Weights of a small GPT-style language model, trained from scratch on English Wikipedia.
Size: 14 layers, MLP 384 SwiGLU.
Architecture: RMSNorm before each block, rotary positions, no biases in attention or MLP, untied embeddings, normalized queries and keys, capped logits.
Each number is 200 + 20 x the weight over its row's rms, rounded and kept within 0 to 999. Layers, rows and columns count from 0. The size before them is the row's rms in percent of the matrix's.

# layer 9 MLP up, 384x96, rms 0.373, rows 287-298, columns 0-95
089,239,199,186,212,202,218,190,198,190,188,202,198,168,240,205,208,216,197,185,225,225,181,161,195,201,216,207,188,157,203,197,191,214,179,211,224,180,168,191,192,196,204,199,185,220,216,211,173,223,206,166,198,192,219,203,195,213,205,242,205,182,214,180,207,188,217,203,196,182,176,169,175,212,189,214,188,154,192,212,248,151,215,241,185,183,197,224,208,195,214,192,164,176,238,196,191
118,196,224,198,223,204,206,205,198,193,209,214,177,203,207,227,224,216,209,185,199,193,205,198,221,191,197,211,214,211,201,187,188,219,227,190,206,232,155,199,173,212,195,210,180,180,183,195,182,189,201,186,195,181,212,228,188,222,223,218,216,207,230,234,225,164,230,178,238,192,149,193,179,215,184,195,206,222,179,223,190,212,204,186,160,208,185,246,202,228,198,197,221,224,199,217,134
099,225,202,175,204,177,188,208,199,257,212,195,209,192,182,247,165,189,214,211,231,213,202,190,229,227,197,213,198,204,202,164,222,213,164,219,191,226,195,223,185,203,204,176,174,197,180,174,185,224,217,211,199,196,186,197,200,230,187,232,229,177,210,172,164,170,190,222,203,206,192,195,175,210,176,194,201,217,209,165,188,193,190,232,232,176,195,193,225,195,233,182,184,176,191,202,180
097,188,195,200,190,208,172,202,198,195,216,187,215,194,191,223,185,191,197,212,201,121,187,205,214,235,217,205,204,182,240,158,196,237,173,218,191,214,177,149,189,198,198,193,177,211,219,163,191,211,195,172,224,202,197,179,182,201,181,186,195,213,201,208,208,222,181,202,238,207,201,209,213,206,176,222,200,178,198,208,165,206,234,210,168,179,195,218,217,218,163,181,195,188,213,215,224
089,194,190,194,231,207,224,201,213,217,218,214,174,170,209,212,215,173,211,197,166,185,209,160,173,201,202,200,205,206,155,214,230,191,187,200,184,183,206,202,194,230,235,197,192,199,215,193,190,187,174,240,167,198,201,199,170,210,195,198,218,221,229,185,220,215,196,213,176,188,152,195,159,186,189,249,202,228,197,201,181,212,228,182,171,238,189,191,210,196,197,223,235,200,204,187,175
092,194,200,224,160,195,214,193,223,218,205,205,195,213,201,213,230,220,172,200,193,189,193,214,181,226,167,213,215,214,187,202,196,210,154,198,190,248,183,203,205,225,183,183,192,173,205,199,182,210,207,184,170,169,199,207,194,230,186,199,201,183,219,178,235,240,201,227,218,210,228,195,173,196,195,178,202,217,183,182,201,186,184,200,201,208,196,155,242,156,177,220,186,201,153,223,180
092,216,219,195,181,233,203,215,229,236,170,164,206,189,173,180,177,186,183,248,187,195,176,197,212,198,230,188,173,228,138,185,203,180,197,183,207,221,227,209,193,234,205,206,203,208,192,222,211,179,217,174,176,211,216,229,213,181,210,225,156,218,185,212,221,193,190,222,202,205,217,202,204,229,192,187,189,184,189,169,200,179,208,181,186,199,219,201,199,242,221,214,200,203,214,183,184
102,212,171,216,246,252,221,215,206,195,184,200,215,201,203,165,188,199,209,217,211,201,170,184,179,165,192,214,194,204,191,179,200,176,209,193,198,174,217,216,197,203,222,173,192,237,206,186,199,228,186,201,224,165,187,185,196,156,229,192,191,219,219,193,178,204,193,213,168,216,229,189,234,214,166,198,221,202,189,195,162,200,209,184,163,250,176,202,192,181,215,206,216,197,212,224,202
113,213,201,177,193,185,226,211,186,180,219,212,179,206,209,225,202,188,184,195,190,187,202,193,165,199,171,187,190,179,199,210,178,206,174,196,179,232,182,190,184,205,252,238,178,196,226,224,191,200,226,164,234,183,191,184,223,216,189,196,192,192,253,195,217,213,236,177,202,231,233,178,153,207,201,207,151,181,203,208,200,208,201,195,212,203,192,208,179,215,180,174,192,188,215,232,201
095,197,188,171,189,212,215,249,169,203,196,203,189,190,199,224,208,229,163,210,181,218,208,245,181,206,242,238,223,200,205,190,154,207,238,219,209,190,168,208,174,193,155,203,171,229,206,193,189,193,197,212,161,206,212,217,188,199,212,215,222,201,220,215,176,173,211,213,222,211,226,201,177,159,209,209,232,206,203,188,186,218,210,211,211,216,221,205,202,180,193,184,207,193,172,200,191
101,165,179,190,218,190,221,205,237,190,227,191,213,189,210,188,218,177,224,183,208,218,214,209,174,188,218,189,215,201,158,230,196,248,174,207,194,205,218,200,206,199,183,184,190,232,212,167,156,216,195,190,223,216,230,174,217,211,219,192,204,192,188,192,210,182,196,218,209,170,214,188,199,214,178,211,168,192,191,183,188,219,179,224,203,159,163,214,185,235,178,206,207,222,227,157,194
089,168,222,205,219,219,204,188,183,191,182,166,217,188,172,209,194,199,215,210,135,201,181,205,208,207,154,189,192,206,220,208,208,223,199,231,190,196,210,208,214,170,182,177,180,242,184,161,170,200,170,193,191,219,206,199,198,213,133,174,203,191,202,230,209,184,196,187,212,233,204,215,229,192,197,196,193,206,198,218,199,212,210,184,187,189,176,197,236,203,232,185,179,203,203,227,218
# layer 9 MLP down (transposed), 384x96, rms 0.183, rows 287-297, columns 0-95
092,185,214,218,204,223,224,218,235,217,198,204,233,263,170,201,212,200,173,227,192,201,239,204,186,197,161,199,217,190,229,211,197,173,200,208,209,210,179,205,203,233,179,184,248,162,189,197,180,224,215,187,187,217,214,200,205,199,225,174,225,201,201,226,184,181,223,204,234,195,208,215,195,182,200,217,193,226,187,167,196,227,208,179,204,190,207,190,206,224,176,183,231,198,174,229,207
105,248,193,209,205,186,176,204,252,199,215,211,183,182,256,167,203,178,194,187,202,176,178,177,203,190,185,195,188,204,220,221,154,186,213,203,251,198,223,216,203,219,224,219,195,193,195,191,206,182,174,152,212,198,216,193,211,189,235,188,206,181,214,172,189,189,210,234,188,202,211,177,191,175,211,210,205,202,191,189,177,198,195,183,188,209,159,203,190,204,230,200,241,188,200,193,221
093,211,173,206,205,199,184,179,185,226,188,228,213,210,194,226,207,214,212,222,170,167,208,176,194,200,185,204,219,210,196,207,181,237,212,232,203,189,224,195,221,168,185,225,164,192,215,185,179,201,163,168,205,188,204,195,229,200,190,197,219,215,192,143,192,173,172,202,153,207,186,203,210,182,231,193,226,187,208,223,235,222,251,206,200,197,195,219,225,176,231,204,212,190,197,200,205
095,166,176,226,207,169,163,176,192,222,224,205,212,188,234,179,208,174,215,201,219,176,180,177,242,190,197,202,172,186,192,219,182,187,162,215,215,192,207,230,197,197,198,170,205,176,201,214,199,176,205,235,235,196,210,196,177,223,236,233,191,153,209,207,187,190,213,197,204,208,190,212,225,188,237,200,182,192,217,203,199,195,189,200,199,165,180,197,186,230,192,230,185,188,210,220,237
097,212,206,190,187,172,216,215,189,168,163,192,219,182,228,178,180,209,221,242,224,217,175,224,223,206,194,191,201,197,183,174,160,190,160,201,196,185,211,202,178,168,207,223,184,193,197,217,216,173,177,213,230,198,213,177,221,203,207,200,205,198,228,232,216,193,209,177,187,191,202,220,195,171,200,221,191,214,219,212,204,175,194,177,246,230,204,208,154,223,218,181,191,206,235,224,173
094,205,220,190,229,182,178,225,202,207,190,200,169,220,169,201,201,222,213,204,189,201,205,217,209,234,218,238,204,175,200,193,197,219,176,206,199,220,226,212,209,212,225,185,250,178,199,200,237,170,220,219,187,198,186,200,187,204,182,230,184,185,208,212,186,199,176,201,216,191,234,212,218,270,165,208,221,176,243,181,173,200,185,190,217,189,191,201,168,191,207,191,204,171,197,178,184
089,163,209,184,221,206,219,220,222,201,221,215,262,185,219,183,211,186,172,219,212,167,205,204,220,205,192,194,248,179,225,200,197,201,218,242,196,187,192,216,160,199,207,191,189,199,199,217,199,194,218,186,187,224,191,185,175,196,205,178,172,210,186,200,208,213,184,213,203,182,212,180,184,195,167,187,199,185,189,158,185,163,165,173,199,198,202,167,164,196,234,207,231,205,217,173,194
098,207,203,201,204,215,212,218,230,197,240,205,238,188,196,163,190,187,180,221,178,172,175,182,211,191,200,159,190,230,183,186,216,193,200,216,240,181,186,192,170,183,197,191,153,158,197,188,178,201,159,221,205,176,164,193,204,191,202,182,184,230,231,194,220,159,195,184,204,189,184,192,198,217,177,233,213,181,202,199,197,203,220,199,210,187,205,227,237,227,205,193,190,193,230,189,211
106,193,219,210,221,159,196,185,184,183,190,213,222,249,196,193,204,200,219,201,211,172,179,208,194,211,214,222,223,181,229,231,180,199,164,201,209,174,213,216,175,189,210,222,242,188,195,234,186,218,196,196,199,176,158,183,220,222,216,210,215,191,227,220,204,206,154,201,187,220,234,153,219,246,181,186,186,198,191,185,158,211,209,207,214,193,215,192,201,174,201,186,214,203,201,212,208
099,236,185,189,197,227,214,211,205,242,188,176,193,231,195,213,206,197,154,196,202,219,194,200,188,185,201,196,169,214,219,198,198,230,226,181,221,177,223,205,203,211,183,181,193,226,207,196,228,185,181,196,211,202,249,187,189,224,214,175,207,181,227,184,173,217,206,193,215,231,167,172,206,225,221,193,207,184,215,215,232,206,240,174,217,213,154,206,211,194,193,230,202,173,231,175,203
101,186,199,204,188,173,196,217,215,233,209,224,234,199,197,222,220,184,192,187,173,204,220,218,229,219,222,192,171,186,200,204,164,222,164,194,212,150,219,185,222,248,214,236,238,200,182,242,200,184,216,156,232,209,185,193,219,186,199,206,185,184,197,185,216,188,188,194,203,209,207,198,184,230,190,222,179,197,210,176,195,216,184,188,197,177,199,195,204,181,186,201,181,202,197,218,145
# layer 9 MLP gate, 384x96, rms 0.347, rows 288-298, columns 0-95
104,198,188,183,192,209,180,159,164,206,168,231,188,214,213,217,193,206,157,206,175,207,236,207,197,198,173,214,183,226,199,199,200,152,183,205,200,207,214,191,188,187,214,174,208,203,202,194,206,196,156,178,188,205,194,191,218,190,201,190,233,212,204,229,189,214,183,199,174,210,213,191,240,212,208,201,209,187,251,200,200,165,179,180,190,236,182,222,228,194,240,183,203,180,241,205,227
105,185,160,219,242,175,190,165,186,216,213,243,194,188,241,216,198,199,206,215,179,208,196,166,202,235,213,186,213,195,181,224,180,201,204,227,227,194,224,206,200,185,202,236,194,172,192,210,197,208,194,191,202,191,183,224,206,225,215,155,210,188,178,196,185,174,164,203,191,194,206,195,196,197,198,173,219,185,176,240,209,249,213,219,181,188,206,221,193,183,211,206,188,170,237,219,216
101,192,178,203,200,201,181,175,182,202,207,220,172,208,204,215,211,206,163,219,198,182,185,211,181,216,235,215,202,194,162,217,214,226,196,249,177,219,183,194,226,221,176,219,233,211,194,183,223,154,218,183,182,208,211,176,200,172,188,199,188,223,145,230,215,193,168,164,190,234,201,195,208,178,200,227,200,218,213,202,186,185,236,180,208,190,176,169,175,215,195,197,204,205,201,216,205
100,189,210,194,207,200,174,224,187,186,182,194,223,234,206,182,230,221,166,196,176,235,181,200,204,218,200,189,221,190,198,165,186,211,209,219,210,191,200,224,172,188,182,228,169,199,191,186,179,194,196,209,207,187,206,140,200,174,235,248,207,217,202,210,202,182,220,189,179,210,184,205,190,183,226,238,179,195,155,211,207,179,156,185,240,218,203,194,173,184,220,210,190,217,207,200,209
089,178,193,205,191,235,211,200,212,216,188,223,205,205,206,198,191,209,204,184,190,232,204,206,229,229,210,199,228,186,208,177,174,194,182,191,208,198,168,219,175,171,181,182,197,246,211,193,211,210,219,186,198,176,219,202,214,240,218,203,212,219,235,191,206,195,220,200,184,232,239,202,188,173,160,173,186,196,186,186,224,183,179,184,233,228,157,231,189,220,216,158,209,209,184,165,192
099,200,191,195,209,208,183,199,167,190,190,209,192,185,219,225,231,170,210,212,203,193,180,160,196,220,201,203,156,188,193,213,249,185,183,189,182,189,196,210,225,218,199,209,189,189,184,233,225,195,189,212,175,186,202,210,201,205,195,225,185,173,200,185,175,187,143,187,206,180,212,204,197,192,206,208,220,166,170,214,249,191,233,226,190,214,192,186,208,216,185,210,245,229,243,198,177
096,230,197,197,198,180,197,177,214,232,201,185,200,177,205,227,217,175,205,229,204,185,186,172,211,182,213,178,202,145,194,188,159,173,177,200,186,191,182,183,182,181,208,201,178,195,217,191,212,201,186,222,207,217,180,179,230,177,190,221,191,181,229,192,186,198,170,190,198,193,193,187,185,210,236,199,199,165,202,215,212,212,176,177,202,209,217,208,152,149,236,179,190,180,207,155,194
104,203,194,192,213,192,197,203,210,207,163,199,220,170,216,194,227,195,193,216,215,192,214,198,186,224,224,208,220,218,232,216,189,237,178,189,201,252,197,181,232,208,224,214,194,192,195,207,216,214,169,207,201,178,195,217,201,225,175,182,207,192,248,190,180,176,187,209,203,238,226,213,206,194,208,212,198,172,222,217,188,172,210,165,204,244,194,214,167,204,206,207,192,148,193,240,234
105,201,188,192,229,209,187,230,185,187,161,191,225,168,176,196,218,191,199,218,181,204,203,204,180,196,179,157,199,153,200,197,205,206,177,207,201,215,213,193,194,170,194,190,184,197,210,206,223,179,190,182,205,208,209,186,210,217,198,179,170,216,218,160,169,205,145,227,174,197,206,204,172,201,229,233,188,233,202,181,193,199,186,196,181,199,228,178,205,160,233,215,181,202,242,184,172
102,247,197,227,173,215,196,198,183,259,193,212,224,197,193,202,209,197,207,231,203,216,193,190,192,181,200,197,239,197,206,191,234,203,215,223,215,227,190,216,183,215,187,162,189,192,219,198,229,239,199,183,202,214,205,209,239,206,210,180,179,191,206,187,215,173,205,183,214,195,227,168,195,219,204,181,217,205,210,208,191,164,197,185,180,227,237,181,200,218,172,216,182,147,226,204,179
092,204,203,203,219,234,191,199,148,204,174,192,205,220,208,212,219,232,194,154,179,214,191,201,207,202,204,217,190,244,185,204,194,192,212,202,244,204,175,241,205,185,198,185,222,214,216,200,191,224,220,179,169,208,199,157,212,157,177,204,198,185,203,212,209,231,215,200,194,196,241,205,204,196,175,179,216,199,220,193,201,228,224,185,171,223,152,192,205,200,182,187,218,173,175,189,197